{"rope_base": 3880.0, "optimizer": "soap_variant", "lr": 0.00209, "lr_head": 0.00753}
Each number is 200 + 30 x the weight over its row's rms, rounded and kept within 0 to 999. Layers, rows and columns count from 0. The size before them is the row's rms in percent of the matrix's.

# layer 5 attention key, 640x640, rms 0.0651, rows 253-255, columns 160-319
095,182,192,182,160,187,195,225,235,210,145,195,207,193,175,197,201,209,140,179,162,174,227,169,194,179,190,224,223,226,198,215,214,193,228,152,203,217,241,185,196,194,169,192,154,184,231,266,219,225,220,150,261,165,184,192,249,210,163,173,196,254,172,113,214,225,144,174,212,194,236,144,231,204,225,185,199,221,245,217,172,223,218,253,181,155,220,175,190,208,240,184,138,198,217,231,231,200,253,170,179,157,156,217,220,190,222,231,161,198,120,184,125,186,171,220,216,209,148,187,181,211,227,239,228,157,231,235,188,213,204,235,231,174,190,227,255,240,154,232,172,218,181,163,174,178,202,191,209,194,223,185,194,169,193,227,201,176,190,186,190
102,119,195,214,169,158,165,214,193,264,83,214,172,211,181,215,184,183,201,222,211,171,239,169,256,264,203,255,202,179,176,169,210,162,240,199,151,179,223,204,178,199,218,170,137,235,258,166,213,163,203,234,176,205,209,171,180,156,220,207,199,154,233,194,194,216,181,197,211,174,140,191,144,188,182,228,205,225,269,198,198,191,177,166,178,193,240,220,193,179,236,161,215,201,170,209,230,166,218,180,199,224,157,196,246,193,247,164,186,174,213,238,233,174,201,141,238,234,232,233,201,213,207,192,218,204,222,190,226,150,174,247,193,213,165,223,222,206,256,171,231,214,243,225,210,208,215,182,167,210,196,180,163,215,274,165,151,184,152,195,205
096,193,176,231,217,151,159,263,208,220,177,176,255,237,217,160,149,171,249,191,177,187,207,184,193,261,210,208,218,157,218,194,152,171,201,213,181,266,202,187,161,187,203,222,185,166,206,202,249,244,212,144,193,215,204,217,188,226,203,201,179,249,189,172,175,222,228,260,209,190,220,175,211,228,187,183,230,207,173,197,162,199,209,140,241,217,272,191,210,170,174,180,198,210,202,156,171,208,216,228,208,193,171,162,249,224,182,164,220,210,216,234,240,183,188,253,178,210,235,232,219,220,172,216,158,211,208,192,186,138,176,265,231,212,228,186,160,216,187,162,215,160,242,172,211,204,184,197,168,180,226,191,237,199,216,143,213,223,189,178,279
# layer 5 attention query, 640x640, rms 0.063, rows 254-255, columns 160-319
107,226,196,156,250,180,181,205,207,203,236,225,203,225,198,182,184,185,308,174,244,219,222,242,188,234,235,152,198,225,223,191,224,165,198,184,196,223,150,215,214,196,203,172,181,217,155,205,212,190,204,196,209,204,197,218,195,185,180,217,204,191,225,179,241,154,210,203,171,168,194,187,232,222,250,218,235,208,167,193,201,228,205,174,199,167,159,198,213,291,180,167,172,212,134,173,215,165,170,210,282,213,158,242,199,201,215,189,210,195,180,217,224,194,190,115,221,224,133,175,170,227,211,212,216,211,225,242,143,216,166,135,193,170,188,193,141,233,194,177,204,249,247,120,165,204,189,163,205,190,222,191,171,239,241,204,215,190,171,177,162
101,225,216,180,169,219,213,127,255,284,231,198,210,191,227,219,225,155,147,233,183,206,183,211,161,170,180,176,257,215,187,230,240,205,216,219,203,153,228,178,134,240,262,206,201,205,231,212,163,194,248,251,215,210,128,198,195,137,201,152,241,146,193,193,156,208,202,161,229,146,221,179,238,205,184,166,209,142,195,186,202,203,195,239,176,135,239,188,227,188,175,218,184,170,233,251,265,210,193,158,259,185,279,218,191,188,191,186,203,154,195,180,206,188,239,243,180,230,226,211,166,172,204,154,216,173,209,207,197,165,182,205,224,199,206,201,210,196,171,188,183,154,165,226,164,171,202,184,203,180,191,155,163,219,167,197,233,192,167,251,204
# layer 5 attention value, 640x640, rms 0.0621, rows 192-193, columns 160-319
127,221,203,225,177,168,225,214,156,233,187,199,184,234,179,174,231,218,191,167,185,158,154,216,166,226,286,216,184,174,240,185,172,191,226,202,177,232,218,171,188,252,256,220,167,199,190,211,269,235,247,224,233,187,217,245,191,239,198,211,258,187,215,227,165,238,207,239,200,211,228,224,177,188,211,215,236,270,198,198,201,238,222,132,211,230,187,250,214,199,165,241,252,222,203,220,211,198,246,178,200,205,171,213,172,206,234,215,194,182,233,169,209,220,188,239,236,154,284,206,159,160,208,214,166,212,195,257,197,150,148,216,181,160,182,135,177,221,207,217,249,217,173,171,219,279,193,214,176,207,166,217,167,250,198,181,198,224,246,205,202
137,222,187,235,151,229,218,163,152,275,235,148,204,220,196,197,183,178,196,260,218,181,231,189,209,193,213,226,162,211,197,156,187,185,225,163,244,198,168,157,200,200,180,189,214,185,211,194,224,158,164,179,205,157,156,199,167,190,211,175,221,234,201,225,238,196,170,187,178,189,206,169,176,153,176,263,217,179,191,177,227,188,211,129,242,182,154,181,254,177,201,221,173,228,192,147,193,239,200,171,214,211,176,150,195,126,256,209,197,171,216,192,213,210,230,174,159,204,211,237,221,217,214,211,179,253,165,158,199,185,225,172,182,191,267,180,177,209,210,233,215,188,225,217,279,212,138,247,187,185,227,206,177,247,238,152,163,157,215,223,182
# layer 5 attention output (transposed), 640x640, rms 0.0676, rows 192-193, columns 160-319
109,191,202,215,160,209,173,225,182,175,272,211,213,203,220,198,116,207,215,183,154,148,166,198,208,193,223,169,169,179,266,186,187,224,224,195,199,185,238,253,234,166,214,185,165,156,181,223,185,266,214,197,182,173,196,224,215,201,223,186,183,159,140,228,224,233,177,153,188,220,184,230,186,194,171,161,186,253,143,230,200,202,214,213,197,174,217,187,208,207,198,294,205,202,204,201,199,170,207,217,181,208,183,234,179,166,165,177,204,205,169,149,208,185,243,181,283,204,209,240,175,253,237,244,207,247,245,223,190,266,203,159,223,196,155,201,203,225,227,187,219,170,195,162,223,212,224,148,219,204,172,228,202,189,137,204,205,221,229,214,159
114,144,170,207,175,187,222,226,200,175,254,140,176,200,200,231,140,213,265,192,155,122,185,192,216,153,166,195,249,192,214,198,196,187,210,175,134,181,197,173,173,234,173,209,219,197,156,165,172,220,162,239,204,222,219,156,178,179,238,181,215,194,228,179,190,219,156,218,225,181,227,201,235,178,216,159,248,232,198,201,247,199,192,195,180,176,233,193,170,191,234,208,249,188,166,169,144,206,210,192,169,145,234,233,253,207,146,227,211,151,205,178,223,190,153,169,237,213,169,191,235,229,216,222,191,207,198,233,174,227,197,223,184,195,209,225,199,212,191,141,185,197,221,207,223,215,150,227,207,197,150,200,130,256,195,195,237,198,236,181,261